Each number is 500 + 25 x the weight over its row's rms, rounded and kept within 0 to 999. Layers, rows and columns count from 0. Numbers have three digits each. The size before them is the row's rms in percent of the matrix's.

# layer 2 attention value, 128x256, rms 0.128, rows 3-42, columns 64-127
132:501530515444478491518515465510500514494501467524545499506484476500444496508484518543516486463473467513481499503486483497535533516489485486533490468457506512491518486518551478507515474452505538
131:515503491546502538486555478582523491515555527523505512522512538471522497570517502548492522480476467502516485529484515501522510509533514553492509513484464495451518488489519516512466461467463483
128:548545467490519528475499504503521485479463538471458482462505485549515495525507477528541483504485497474497499511503520480527509512486495511477491469507477478509480554468481554490498461553509436
130:519497490547523447436495501483507529517499507496496503508512498537537472499506528510501512492482485490515464518483524453525483523500472503487524485508531542513494521488485486517455500449501516
134:543489604499469517447496530527470519472510521472491464478465464527484480497494466520429487541486535502563510471482491495494464530472482510496494496489537547499533478487493472466496522499496522
124:513494479505523514518509508483501493499447537467514508489489499515535497498498507485487559567498502538483537481514461503467503535477484486500496534502533485499501481513505483496488511516458545
127:484469449474470445438497510428520445487498525463504440535518538504539487535508508530532499489467473510478525518478492505485508516520559535484529502499502551474518522496510495484472488497493528
125:502484476496459483512533539523539478513530503479465498509502461541522528487502507509518484514472461515508486498523478498552494537512513496480440529534452511482473505549547509466497477480486472
125:468517475486454420525495504508486550497558503485526527473478491485531529509517503533505490485508511471494500515497526502505474467509510477519473545517486506494460496514505530551474537511493463
129:482472511493493512511475531523517516524449511525437522473489528486483483483487503541519506535480481542539509480528531514522506498490546492472479502466503525482530499511461466524518484502468497
123:502480507522437480479509484459493545504445486477479480488508458506517511498498468507506495485506508501498486516508471485484518512518520467556464500499545478452475469516549463547528474482505529
127:537500524565520521488472554510470508542503503490499482431524470503480508475481516506560507516506503511507453482504493513475496481490513536512496491511460523479533481511512488489529531461515513
123:518540507491502500495459486520521486477497460520520474521486528537499521481542506487467512527492521489490491488506526487430468518504506498457506491537520516506495512523483472470491528465545517
126:481497472562500488498506511520460490511465491526517491475483496495464511561487527467523509528497507500505510476494446479474519528504539482497554459543476494476466475496532447492513484478524487
126:490527500537508492499512541537514477489492479531534463525528482458470526508463478473460538520472510482496553537527489521554513545517466516521462496487463477496512474525471475474511513530510486
128:505505517499496478464479501513548538520506494499480489523489524499484481505517523475501542535511526494504472530471490544488518490503469528518520505516467503513456520525500490511516510487530494
121:490537463493453506483522444518498481503528553535509537561475503500453484522520489560497501493444491502471486488483499513517494476528511469480485514509514519489451492508471518471470522482565468
133:493474529466454462507479485510489503525496527485529511499497489495491464464483537508544516499491523536504484478480466509502513529483434506541497487514505544501511490492481530500500483537489500
119:460497479454506484496457520509480524542503497503514487523504508521522486483521496497491519499473501503512527500467469506540488476501473557486478489467478491484517530451543516536506480499488492
127:525480498544517481439551505501496487477478493500510497499486527482441467499480528523534514512540507500530488495488462501467508459475503533496520556530488471523514472472518492496497499496522522
121:503521500504496492512460517501495496472534516483510486498491499435491525529522514471492512513465527479508528555527463486492490506465511504481480515469431489506474467515485491500509531490474477
125:539482486492518517517481466498514502507528453504472512508501542491533504480469538499511538506487490499527475555501501568553533465533513497482512500563486496468461494519450483470507505500447519
128:494525491530460483513507508479500534506453429479531464525498507533478468491491547557482501511494511515471507508526518503546499523454507477520515502483523450507509460486535527465504439536506466
129:510469513495506538482492513494479507506495487492485487492475497501534491498546483497499510523497464452505505502549495530497505493474520489530477508451532532479525517517519475505495490465464473
129:482477504522533506485460529494510463490493456476506522458480521499488486482452473559463526512503581460526490491487534493511492492488531482513481462522468522460503504541499484495475516542513509
127:483510481483446461502504496474469511492512483500470534513490500512482521418523479503474496510485564502468525494516488540512501491493536500493503486546514514472476532480528479486525455529529503
124:525532461507541525510542486523512510477553485495502510448474535523500494525472514515504504517510518523501510474489495491479485461488464491545483494538454483455492487503476495517478527503490529
130:507484526522498487511546520489536497536525535504515477505498511467541480492517519473573498499540516497494500477479498487491473505457493442490476542526503485466522421504448494499500508506479490
124:538490493551511528541471486488511485503487473475531498508492518481502492498488486466505525544469516521497453498502487490515484444537486471475547475480514501530500535535537494513485473530558523
097:500504482494495479474508525526433445498434480496472470460480471510469466531494504514519505526475464466518500454484493497480476521504534497461489545494467512507546542452484504475541485515487462
103:520493505497494471520486469540457495552498498459571535498537483527483503525493465483478495486482473534485518482487544460530510536496519490532495496525509513466534507525525519474532503467474524
097:519510502497509550497504514506507477473495544500452464484474489484461459507464536498557486519518513451529503514475513507464540500475493529515524496523510493511502481516496479495490490517502480
097:508492522474541528520477479515500528512487505485513484481516441495482499531511478454501489503521490489492515482493491492519532509517504494501521524467449464500512474464527447496541526481466520
098:438513509561500475452488534487541509470499506537450511498499544517520528455489529511460487492516519471504500525485534512492476490495486493479478424485549532497472520492441484485494484457522530
090:568513532504521453515553496513481500522490521513495507533500477557546514490510489489493473494494503503504496509483499503465512520539465558508512492500525497522509465505515463522500454477466500
096:522506513514515487503537464514485514452501485501500510488497514508501483455466510500523496521478484503531492471475488489488473482490506489539507501523513460539481463530515515513484474490499510
102:501513466446535504548496514516455479494481512554486496499467508493492495512528493500490469558486471490495503480470488531523488477496502511509552497472491518504468494465481544484534491503507522
095:498486517535474496493535491516482467462500493542497513510501491476498506528525514493508492506544502496518484481440528505508546512463495500452511516490524515549511451514491513491484503515490500
103:478502541496513514529504519468488519518529538506454467510481501503526490490495472481505489489539510527480544507495483520488504514521455492495524494477533471544539478482503549479537452475507477
092:522460499522534526519491504509520501459509528523523512454480507476541514550530487492556512480564483515490480532466498499443516505503522513497484523512524499490484496482502507545530498465504416
# layer 2 attention output (transposed), 256x256, rms 0.157, rows 3-31,35-73,96-105, columns 64-127
102:497526488529504525499472475496468495523521519501496488489481472482478470506495491477512490506487491545472520496496467551482476544545527516489480464512440528555474486488525469487431474461513495
101:494479467542481520489502553471536515517531478509507520493544459484490499544435505461521515480547480505488514496506489531484499552476497463501494543508484548449498544509490530534525502456506442
104:502421509543508528483501522481483506502503533475500456480505494462483531489514500505507503544536517506498526537478494467501522467486490504514491471489483540510476497491481488493503509512489521
107:494549468505531537494459478497467493507519482571527493505462505507504483526507506502505536499556507505517505520547490496547466503459515534479480527469525498456505507472469515517509510480478483
104:467497537498493493557510491499476499494516496480502511496501499476455496545525540471497516545503489516508512474480499521506484535500474484434460521519502522507526497469480500494476501501502466
099:527531531513486478539536489488521460495500467517555510510492534463466476470500496530527478524498515508503521468487486504520499516516484477511499458530507526487480469508462517525450575508486501
094:504446511494454509470460496523490456480530488502487492479468492520509489510478507529463477509496513488522535507498455483484497502516529485478497499488530519490485479479477442441513513513487516
100:514480519507489525527485485518451481511501495483476550466506529520535513493506514483488482464497503530516533514463460518522473507475499456527517526537509487515504546515474514491500484476453507
106:477505474491506492426522501504434479462490490529479526493539507510469508485534483484516450458514491468504523482479520522543465503468480446501523509498493473469485522544498476473496497532493505
103:496490526518502467430509470508479519497513515471516526494506499511512529476496490515503508504540500501512463507564516475507486496499480484503484509476460506490535522555503486486484454503475526
105:483515514520503507428495452494480534467542535494527492466467482511465460500489508527476504503478485496523471509513494508524475506530491509481472484454468512472497514532533528498544488473491461
105:530488480508455538506481530484498531526458485503515495498497485530504528506501474513474509500499517514504514517485496522491501515502466489509507508535485483528524487429521461498502482535521436
099:491556525476523466502518524473498510482518499493483492504455479511480533439502480537482510534521498510498470504470489538485471526474492527467517470487511462515546497485544495551516502501518483
101:489493520573448491537500483487488514525491439570484490505432510492526492533533516494505483472520466509498499483548503517466512525479514486512475475498467532503536495527480540514520476504533463
103:486526542502527490509486506487545504495485449503523509475522531497480502490534509482502538496474518466502450460450456466533499531513535518461482504545487524496501545515509551495508526485462484
099:515495490534488464462521495489529471504523460552505498482512517475481501506517464484426546470526529517467471520459489508519543526506498462498521505479555479536522503525510539495509514490513503
101:455501499527446516458540498521502497534485503543515525488484502464490513495506464491518458443497519554486498549487507500501478484513490492532470500527502522522531467460495531491512488495521504
102:484478553502552458465545550472509497504480479529514473435514503525504497494465505476495520485498527502474518454497475487493534479491539474462489534528499483465502489492491464492449480529487458
097:527519477479510515522498494505504480473475480510471488537552489513500486496490485532503520502505469499501510513525489545505523466488455500514532493509504494455411508518500502500493556516543518
094:511496463522535495498494512482458516517500509503484480469507499485541521508499471454490497512512487429516500502505508482540501478494503484497553526457516528491484496439495498486456494456503483
110:445562503491505501489475473521467479523492500486516524505518481453507500510524467522497492489476556497541449501512504489505485509493514537460491504507521504500493493497525486496479445454512479
100:499466475547551530487533487496505493516469469516490492495521477512502526519459460523535491519504492487520521504563466528534516505506542480493505477525475478529498440488493476498487493520488533
106:481497523543473461528521517481486494500468537557517525536477545506527482522476501493539448532536503501528486497502539485529519497541520478495511495524502507514521504455553535489500480483506527
104:509473500531500492516489509532461504548497520483486530493513494468487535520477466507498459512515489452482527495476506540523435519455511533494512488495483489482475484529526454497526510482516457
110:488530439530538538469527489493476468484487509476485515489475495460492553473528506504482503540484512483520557476479470510490505509523480489532502511516522504491524507445483510502485517499533513
103:493496543498517488490524551504465528487509538534482476519484496506464478517520494486477537514560478492494467494527505504572531522513478469459531521492522524506545482466526517473549505559495532
105:528539447476490496515511460494483523447484502471486492547517496501469512514472485501483468510524474512495445528532478479467505526524503489482494539514493512519526516488521515459545506517458472
101:535493490489529505471552514537478523531498523512520457510486534521526476488495501517490493505529529504508500510501472498441519494506541484488512484505534496545581531493483511481495462469482509
100:509522518468539511512438490510517512581530458536534509484506499475501466517496492485541510499478466503483475519547479512489527550525496518501514515530488443499487493482516494540496502486502517
148:511480508518494472516514557506541495474480497458495509507525493523548529477502532490474498525517495465518483501519536447510522489480470475496512516503589456449512491487471504502574532538495470
151:468521542505513471509488472507462498492484495492503487494449544542493507457565493512478496524500517481483469491518489474524508447523468513484482471505508461516504497527493479454500506529501542
148:498530508495502472485516502507532507505512458498497546542503496486558506508463503499473530478486494465516494493534523531473481521519521488493516526516528453489537507525551477500519482458492489
148:491477513500471519515540528517512501462479507452470513516514501472490517496506497501484469516468469494456510489482502487469530489579483485492499500531443494521509498535526490497511510518508488
149:497525441507524522479494501523529495492510495531488496508516490490534497470466473506539483420508496512473505526543489475519525456516512522575525496487494485480462505557526522518516488499526547
143:492500495486498522489486501497483532495531525486457513503483442523512529509494498478502533484500501487493459533518505498501494507477532500496505538479499504514490535474517445487541420505521479
147:521547503518528509574518523522486531517470529519509503509488509488467507493529496478520514509493522512475481481502533504518503517480469503504494519502491474516474523507531533535514509502504467
143:499513508506548507470521481486502517514471492535528493533478470458458484497505509514509517510521500489507475529522527489501502480527491531488550490486491524480530483466483481523492518552531491
145:535488524497516513556494475504564508553505500484507477516466487490482494499504482508493518528506496528494475510527493467471567515502508544497511492490503538539535503466523539509513506452492461
141:496541517445488503564514540502514497460521490484516458520479488478485501515494496460483502509495495461489527490456472511497542495506529503516519485527500478484441478437484503498505521497540502
143:498494496470536520551494516499505472536480465487486525538526521497506546498511508489486503506496509504494514482483493507517540490467521509474511509529521500538518499500483494483443516484471511
143:472507540475572467488498478495521495454521526480483529530495523517476467481536502509521448488486509486481516489514489454549509490483531494484494501465511515472466487493495492521476516505476529
140:494476482513453498476499523488492512517481513487521502483572480490516457525479522474480475499499517522510525493507544470517530447524535486545487531519480513487445509496482513478477520488468494
147:518515485420532519453489520531507493513534563450473500544544527504481472467444491512483519517480492503495490519461538495524498462526518525492489523489532484525486536481498472494486521494457525
146:512478466489497482476498501505471499519502542485475508507493488555527496482484511520539466511513472543500519511535546517466486454526478475535544490475547482494490463458510459492469490517501531
151:479514471494519523557503481505456490487518515468493533514469513520509520518493526509556460503494489490499520474536533495472452461504497520501498497541479503426506508463488501507474478500501529
144:531483531483550500525483500468536509458513490443503495470542480530528498479472520481495526553517473441529517474507491505498521489475515497470547479490500493492476534505520472521480528510476489
148:502532452515470530509509465526497488505544499508479524542504511482508531525537503537480479506494467475528481545505541531475468467496481518511522479478510494518486522541521535517573508485509540
136:492474511539500484496485513515477469535531530503529537446457510492486487486480481463543473490515494496506457490538492453491502510524516502478487497532456535553557475508495504468473461452478479
146:497496540446456496524466507498541502489499481493501547529499500501502505489491495529517474503501500552474484494517503498454500535514483492506449440507470515483487499520531455529498489502466481
143:536424532514520509491523550471528541501497482543503466482504526573504477479492514482500500511511485525482536511476529481498521522526457496533499466513499486494504512455483500477501522526490523
140:490530517459461491532475523502496529496502508472516475481487500486480455476540522505480499504503501504480457488443528479484435521502453527521456533484501501486511513494525523528520526484532487
148:504499489462544531472501463499533482493522466483484508486522472489492524506509499489474520499477510500460512507492462521444486514476478524522506506463474485493483511547460441509502546500495489
145:513508503477525482463509483481537492453535477503509482478487504554493481493523522486509524484535530523500471508484491443500578459530491465495480503518497500513496513475502529487470493500509535
144:501486578491423449513477485492544528515495520560482485523553496522501458519495490472525518465496470531490440489533518482486489483482469525475511496504500482515474455530496496489523488498458487
142:510477492505504491515476460508533458506486485485485487483537485485521486518474527499540483483465500517510521544507476493476477495498489516561459506494460500506460521520469472501449497447497473
143:497505574535491468486471522485511466544497504549515528470471487492536472516513513508491522482473503465485543487484529518519502448490533533500506468475515511483473487558494485526472491476540508
147:466508464481486486523424514473533498434494482489492553475504492497460502531509500515490498455473466512530501492523490504564523501513451540503520496482449479493447445460543479515483542521500505
138:491486502513461490475563515484482519444458530447466505513504498511503525473546525494466496502518518501518540465496507488532460472507496469533493507463511555482526525499513520453548483506485467
095:504478489498485511477512444516500530503516483496501528513520476498495494492538482516510476484476488499511496494496556465496515470495544485524540522513520503518513484574522492475460504484502516
109:519507471546508531505513492447511512439517490511483489509473510478483516480439503531532493505525509492463485516553537553497498515492515513479509536479507509472515495511451470506428529515555505
100:467476495509465510503544523514531496562518453481468509518541480508477516487511532488479520464486497524467503503480513479535487478528513507499415490491534507465506447486486530540463535488527515
104:470531488505520504488536529479530499502486509523526481439499506517535540517462469516503489496535525516497440483525520510483476518478505469448515488543507530463454516541498521452452492530555530
087:506486529480500495507482484528493487525525560516474477507485498520479489509509510504524532525534492504476505529491506506511498511524481520546499537530491489490498543497490534498479513494442473
101:472467499535470494513484541470552498501500500505500498513526510463480487516479561511493506506506481516521487512507517484533509477510500449494445450463543496479464537442453494506509464491475537
101:500508479515491486517502508476526516534470463537509479525487480494447541491505435486552501488492491467481515493506499496505457521497520513480430472502491553477535502477535494539503487511507474
106:475521500550510497497491481465521509525489471426517495466475533483540529480505510498466528503500517527545523506479475461492555507503502484467489533525502503461504509539568522529538499503505499
090:545501504502489476493472499518499523509542459489489462512509496483483450515498493501496535515492446454503505557502477476496483513503507523497514539490466508501478480496499480520530479488471508
106:472478495553482532502486504536464490465503479528484508496489504443503458504529497517475519524481525513519486525499509480531480542515497533486508514533475548506491504467495478523471492518507524
109:505526529477501512522498492498533525497531504503511517502501561504519499513472489455502515514523491482489491516541452545532484525525499507520504467497477489466451530467466482515446519509497504
099:474533500469463503440497518541553507483484524515486518508504526518539451545520525499496522524490469496501523484453478496484473506556493523507472459487530469543489509485479554488525479508471491
102:490512512476513500496451487504464522481491523478521498503521478520519489497536453489517491535498527536524475465499442459499436485479476490466578518480486491528493539435507491502503470501502520
107:550478509538463474521539501477469462468516489504483510561514502521478481473468531473514523505472472506458496540475516447497510468498494523539496533468493502494503518518528507526481511515478475
111:534503468491519497556503500489486485510511459480503493512551456507461520515522503522483513471501494485506478505538492487517509469497497519475543498485473494485525495528553482489532485521502508
095:462508518481518507488507479523478492502502486500516524430479468536473459488521473523492541458450532471446511482506485494486519514453486506501513515541504495485493473481523506458513539513540492
104:498492508462500506512457517477480460543507545493533500488495506511493501535546538507477464494506506536475475495537488534520507498508471484525508510528501477519484497482499483453544566504535512
102:509451533477468503491500495520509513493552490453488507514553463489510481473487492513545517498494511515443472521541488499521508467483527495465480491508508489518514461506441491520472505481482484
113:477516536480499523531438507506523504488467572468500495499489519543535494461486509516502479517539524559496464458519490514492492489527488465536520485485512461498492503516496480474488537459565457
102:519499484499521486526499464471538480517475520506530480476511456540517513480529483476487502470528447512480480462500516478433511422462533523527489515515472462495458523515535483460511520517471485
# layer 2 attention query, 256x256, rms 0.102, rows 64-127, columns 64-127
118:509486509497496511515506522499523495503501534482538482469519543560511489470432518499514519500515473481487529458511491473490490534491562483537559475519480501479514516546506503478487519536479523
098:492499514499461508489531512481501499504549500460507483489478501538466528498475512509517486450498503520491499478529523478488477541512512475490525447502522513479529496528458507546520550502447537
105:483501546473513423475489501491534478518473508521503494492501511532532520531454520532495490491520482504459513495470509489501491535514523521496501472521527446489512444591483550477508494521504488
099:487502525476495500472510510498554517470541557482482488490466561531526552505486501535548510474479509526477525494520474487454521511482522478516503482538510506494514499537536495499478510512477489
098:528470476461539523493509495477560500467491537479544567489519537523513527513456517464540530460491495500487514485507471519495468474487513448528543457505495495509508522504530501545481508508473517
097:475495525507517541521499559487481533508493500477480499536526516469514481510527518519480567497487497503516504536514495514445535491507472509472449550482519517511470527481493498438496523519510468
097:531502517488509458489482492552499506490514495506521523516494484512489506472507516543493489475503473529464510505480504539521477498487532486500494452502519467513551443482487552501504458499501509
093:516469472490501495492515479499544496478519531484510559457517515504533557527484565490493486503480466535476529486529476455466509507487491495520511497508488491481502519497486492509483496482501450
097:492496504496491509501471550493500497507471492502495528506500484472508470491544470508502550528461490506503458528555542507512500492472508491553482512537476496511458518478522476475465531500478489
097:505525487518503516522485541509455506528502503484483494503464497520531459505521480497522474532504498476503459523523507521472538477534493506518540510501480529473514527480509480472504504532489452
092:506504542498500476470492500518503520516540499520441512510511499501516544468506556484486516489489513505459530492485464512541498531501497509417527507510541483536523481506486501518523525484528488
095:524474510467509500447520434526529510507533491542482529472513524493477529523493513540511496473518514504485550438482533519530485529490491483498477465545497496482546430511532508531527493493484482
086:494468530529514510513537511491497494502509518461462497537506494493507467524477500479457516534469518509445483509511510512504516489544501478518490504492499525541444547498512475441496536490531441
099:465526496473503520529519513490476454484443527488507480504472483520514454498522491491479511485462510449514499480527552458510518499468468520470480506471480522564479493480549487491442502530486511
097:499498528497489491443502460483484493496505515485523505524484491552508532517540527448480499480507496511502512528477487534531537483467535489482491502501494492517488517497489515484527455459490507
097:494460532471495467518502482515499478514510547515460519488548558473520503528490528521510521545478520494527470496486504471481520500494508500540475514525546464440479494502551533518473460470497493
105:478522509512478488477498500488457447519514491483525494453525514469515422498484472466474495512517513481510492498490490522496537482508518512484514528508494509508467530466555505495500503503517458
102:526474459508514517501524467494538508496531503508494507504516539417481547518488487502530508509522523511484509500489485515488513505498529495524454503500509476466524474494542506498522501488505511
091:504499464514470497509523511494517527454488527478516487471496509500500485497490493526506464492462459525503476493517508468466502565493515507510471462501514511510538493493480546464478492505478463
098:478483524504516549521517521504491463503501478528517495495513509497489511479530470475521530500488517502517511532502492496526523479469469504465498511500477492478485461492498446541521566486496498
109:465496502524499502474502484448504513511491532508551522557488484511483495499519517466494477519496487512512464506459526478512475504512489542468494493471504495520510475486500509491541473451488493
093:482510553474501495526512495485501510508505483487500494501494486488465526520543525480523471519520470485523498504478506511463527510536517532467506487476545487464471520466496520462473472511498479
104:500488516518478484488494496525452485503504540478504510497499495511492453504503449459522504485503498465548513508503505518490499556508500468530509470480446512483535508515459501478507530511492535
107:484499498509484463465487497520503476512501503484508477549517450512501503520434498502500520502521478504516482532517512510523539494524494513493504517529478511494476526474509493527458471509462473
109:475522482517478525544491488529526515504495447530480522528492520491499506527528529501476528504483475473501486461485498499471477462496517492499492492499472484502522464504530541482511514499472490
096:531484514544533485461491508481517504478487502467486556503479504497509539503456426514479481478530506484491509537491521497523516502494518519531486494508503475509515486464497444504507485514512480
100:518503509526506501485523475499494497487497498508505476536496554467467476493486487546458496519474502577524495473468525490488458545499517494545494463481451499481450510539480538515478503499518477
106:524509484482540490508520495478500478524487535497545541493529473500497497478502531487507515484507482506491520495493529521486466529470495492483425472494495509495521476475490540508526461490515482
100:511497495518517476502518534472486553473554523497484513471533462502519519500508526476511486490489511490502496519492526515486523504526506495517516513491505511463525462510518460506490459526507506
106:503538467525477491470505502516529461512488506511463508504490497519522489524515488529486458484501538463511517501486501442522494507480495471514549548502503505510482493519492485501498498440480502
108:510490515506484506482469505516515448471490543516506519486491475510488497503511496504495473525500542488524506558537515476515507514466512504500514566507485506494507513491517517496489450463467496
102:517529516512511495489493534548534524515537524496476513550453514494485507554495494527470455516499483510478487462548503509488516489484491497530481498471515477510502467469450484495487436562515509
109:499456497507503476479496473522502497467496506497445550496505518484532499513495474477490517500524540515469466537496497505485531478480553506528464519514505551502480552520528447474473482491514464
088:463469507493528466501499452518498520482504490454488514523503510529497544507489547484499499508546521530520499487515508520541532477470535485507488522493522477505507497566515484491504515488500512
099:539476506517529484493470477529470491469500496480486556494487535544567507530498458510533460561481504524468484567522468490492516507485520455536500519564471492505501530463543449481475493507510512
102:519466499516498507493476471528497508432455502505472528500509535485528483494520489494478524510504510538505500511505495500482531519465540510512473493481513474517506510516499487457432498518500483
108:515476507518544492478507485494528500438492481521494535492499517474524500524518457536517509479474478497500502473515484539507487520468502506514470510509506500526523503505550477500454498510475509
104:464512498487549481521506529493454522516484484474539480518498498481492511478521524470468529461502468531537489487497531504496524512489482538488491468436545553495493478525466547490560538510508499
108:535489508495495513520489453512519476493510503483495484490505503516526486443512485457507495506528486481487506529515539478534444481503525497482520490486475483477497512476486525519500508482510519
099:509465511550496492500491496471512490452459469512479511464490534511560503510455499492507476504483518531500466545519475492472474462504524505529471488511516474478504527471532520512453510485502463
100:493522460499504469457520558536505536497519498462489508520438536519532452561471502533497482513525495488489478541514460510504526457526477493491501525510482506482465494538510478474488479529497500
123:455527499473527506513506526491439484518472522510485458505511455519492469525523525514491508523522482467489503498471506541495569526469473524476495545492511491487512482514445550494544472517537474
101:474513494502501530483485514530481490518504514500511494524550494488528517508489553512527527453451491514502456526485539497458475554465516508510470484473497503524538465482458515533485506519498498
111:492488517495484509536499444483509494477506510519503532500495503498483520461496494474473500524467534521455530545484481479505483473498492493480500496525495533519529491484524535567472455491507499
102:481524487480483495497537548481483478501500523505507518540489501531524470497480487525499453507488510531548517501509509503496476498517518460520513482487456484505476503517519446488489513483484487
096:447525474496551515516482504509501459557474508505546484458497514536461449512527540474536518461462502489536464483522500474505521484529521501523506508531490522511517484501602502507530504503509488
107:519494495494572478540495506504474499498493513507514513488493524536497494503512507501482497538543498506549483504518487494501571538485486491482498503475481480510486522524470503495495534486509485
103:521484525498528494509537481500502521484504474508507488520462501487482536476508456507505469493473527487515552511462467464510434506519471506483558503498491525502552529492499518542502453530515555
096:464533498504520498473539525479464495522466501498522480455508566512493438490537471512539490490532451519521463496480529536462506544492508522499461507488516522470471512543502540475520510501492492
093:530458486491492496472514489503534506489529484487500496504511504459480571546512492510503455488495497508498513503478499508481472511499521495511495460486501453513523476457474535522456467551502523
095:507485493483517479497514497533477525499489480507489484523504476446512522484449445503486493492490561500521486502480495534507505521478474471507483478480498515530505509510474547494542468540508502
098:480488499491485494488442535495464542521500494503531454501448521465517557513499487503508516506492485478511487504500498535504481487552519488464533478484528557485486492574479517461528477493535517
093:504506494501478489472464556479503477549523480477539535542533435538509477503544497492443512478535515515522459518508523523507485521478473551538495522494541494503468468547494458521530506488495524
100:492488490492479501507485499506517482477492497521495501487509483524484500521521511493515490501530523509487439520499506525525511471528479546481532508501533531500459444539482496517504488503458497
104:483490515532505503490495501479543549499481538489484480502499494489497509524521488489446531500498518444479510475517450504502509501509469499520523494518493505515506470504476511542497492464491488
108:503523511491479451514505499466503507464494463523513515503486522492531505472508538540517486497508482496485507532540508501481485498484538496501512529522529482511506515487499517497472520523486488
105:504495496473485507464544563486529543478504509473459482473506508522502495519544484500525542474483469497477460517514474502484474540486529479526529478530516471477498519559509496522513491514500523
100:414505460460518518494487509519498455509469491501507500517484455505487491510496509500518529465487535498501509489493493492519471517484539466515554537499518498488526511518485508493510494514515486
104:499471543498478487505532489504463501522551487472533513483530514481494499527471464536504475526518478471485504483480503489511510536473571492498489474501484504490511557519515457468501513520453502
102:492476518486511470492555467510544479487504487482511511492455487499465538504486506503484479508482506525486532518499519489491529554519454477526550472491507489462499486474503505506453495514527526
112:495489516499518500502489516488523537492482511492493497503486506518506478431541507527472456455523497497522469516517484460514517529475524487496518499497493499490508471504523496509464537487518527
098:480496525507526541463508485462519513477503502490472509490512485515516520545527488527497531488496498484495510455485507538480546520486507493467476551488502464523476509508488515415495494525540460
096:515479510505485513478496511477562478447480479528409491487485524476571503477451525516546461515497470540473497516466490481522516475485530480532484502522505515484490552479487474512467503499494459
097:524478452471523542520521524523515518481523468501525490499486494484493491482476533489452515443499457479499480495512509552508458429474585512519503464500494487515497487496518481515514522452522496
# layer 2 attention key, 128x256, rms 0.0932, rows 32-63, columns 64-127
085:479479481528498490533504489511475492513511550469505499506485445493536543469469483487487521504492516478509522524515493519519529509559472482509484498501477499498533511504487493551491490513506487
113:488489515483475513534505499481502482470494499492552501452525473514483523513476476474505450480505487522560558483516499480430526503506522458486474474539490489465477541524508492480496519518525495
095:522463469471490475508482506489505455509503523480518517475502516527523532491487488483498532497500509529526488497494513449451512508511505440528491512475454525482519495528502516500492521483510501
101:531474508539494502499520484500516493522482501485506492446508474529511517483477462457508467463466500500514518531498498482462507524536497456477527460491494498438494480499474532513466489515503509
100:529508492483490469502522485507557499510512533497506506448516483474503514473470503485529482457475515519506519509496493483469536523509514474532534447501505477438507492517438489525481488489519508
091:507506495516505505492483507483499526505485518514468481509494537483497484512482514498477484474495523502508516491536481531515526517496466508512493526508499514534486504474534464474506492461490514
098:492499524489468514520487494512496480507464483502478503462538522524545510497455506473519546478528467515526532478506536483517529497561501468506493472484494485429491477504480537512461534502470536
095:489468535505512547476495498538543535489536505468471512480508504511498503526496516494516501479465486535512498505479531483464493528483518436493500471468544501478506492520491506493471477535484527
105:515497519484516487486505512491537520524472504498495495525468488458472500541482516506514480490448443510499509487519526504523489535513481509458505542547507468507472499507509482540503522498466493
094:476517463494529492491499523501498488506453515511490509556465528469514485537478506527476492497515555516553452471478519487515512465501484525464483507539497507528491465489514480535500509471503489
098:512510522483454518502482483535494549504505511494520504500505501496523527524523559493495570515507494479508501498499525502471507484508525488455504476446501465422534481494487471508514487498472482
107:539498500498500521499478487519521503485494499528477456507525510470545525519493466495506507499480526505494515469501508493498461463522534500548520481493486502509548415543504503515510481503504513
115:482482430534536496491514530491492522487526465468509531542462483500509483503516522537505508536532477491457489491513446551525466559519489479498513532480453528514451535514506477510527487475513504
103:492530493523486519504481507491493506502421505465498489502491459498482489493499429519494491507461508493518493497473502513464490502526525536500508471548489515519495556479517504585531502489517441
123:540499484534496489535525499480474506519559535507495504541483510507508500492497558535528518490549472458542492504532500528506539488542514525507451482488520470501510510554493499452520457481526520
113:544498513536556528506504496500485515487506464487500482504470491528495522504464487520459534510476509458496490532474520486500492486432465487459521446507487467492565481495490547490484475520472522
115:505514499505491510459494473503504530463475500517519477509504518474485514510566499503479490443508532531515538498429489525477518509471454493546483539517509534531542530483507503499459507533501493
121:528498512480483508506518476516498479504523507482462484525513495559490559447496498490492506472503528490480534533508528488490511496536505487494490452474511486457507491572438512457493458502483527
108:536511534452487468495506512466484477503483498511508524523505518508465514540512505480516510520541490502506494522504484498492507538501472496503480477429542475484492517492488530515548487507510511
111:478521482522503491533497521481502536495520449493530444470524475494508500499485449522493452487534498501498496490473491513454518465508533464513524480477503510506465482490528502491528517508524479
109:504515517487464513502487488531484482513517553495488524490531468508477469556524524481476537463527480509553494538500524537490529501500506494520498545530494487526464477532491495500462461493493517
117:504498531496479495483512497515511462499524507491531497480484491541516506486487522503546487490497498538521506494523479500520468487540480499507472497523472481523524520535499476497490497476482517
120:520499470532521548471515503514505485508471465518528487499528546493509473502500513485485531529529466513498505485483458484481525504474509527518530512509472472472465508490530546529493513486510485
118:470457499534462495508497484482531507468513523539513573492459552505512500476522572545534479455503478502477492492537482474474511572513522485511503507500506525501469526493451506496455544459499518
112:505514465511475486519514523483533469527527479475477524489529477490493521497493491533520540502540480513507485506519483511510523489539499506493512497486486468515485518489486466541448500504461545
112:468547515451457479495508539531475529466445508510530500503544523503473481518500498490528530489499499497514519493519512499510459496526518473520509479483509518531499467495503510464522444514514483
106:499477548473488513504489503539530534519503445502502459441535474481525524506477473503493500530448494459543462510483502510497495513508523492489535529524511516488484472478513494487503514530521489
107:473507513505517495506496532517554448510510487456525460479507476511464520502481444464496519493481499542469532510514520460480508545500517494509495479506473458488499508479528535522494533480513474
116:486502524520489492517498501498506496450464542507474525498484542513530491519524467507487501512526527516480518487509484502513530494523468521491512527559540497500471481549517513534504441459454481
115:498532504464505491460498539502486514465499552494484535505524453527501528504520465520467511538503483521529494525508559557485525511491476480559486475528489504493511514467493522529503454494516481
116:519470498516513462498518467494517514498535483531477489494542478471496501494452478503473471466507503501484489524511504451503558541471479499501501535488529467488484507493493466514514484475457513
110:486514510522482540498503475535499526471452467472496502491528554505486521500480525482500512477478487469496522531501513490487463474517550515475492488490497499495516487490507481506512560515484505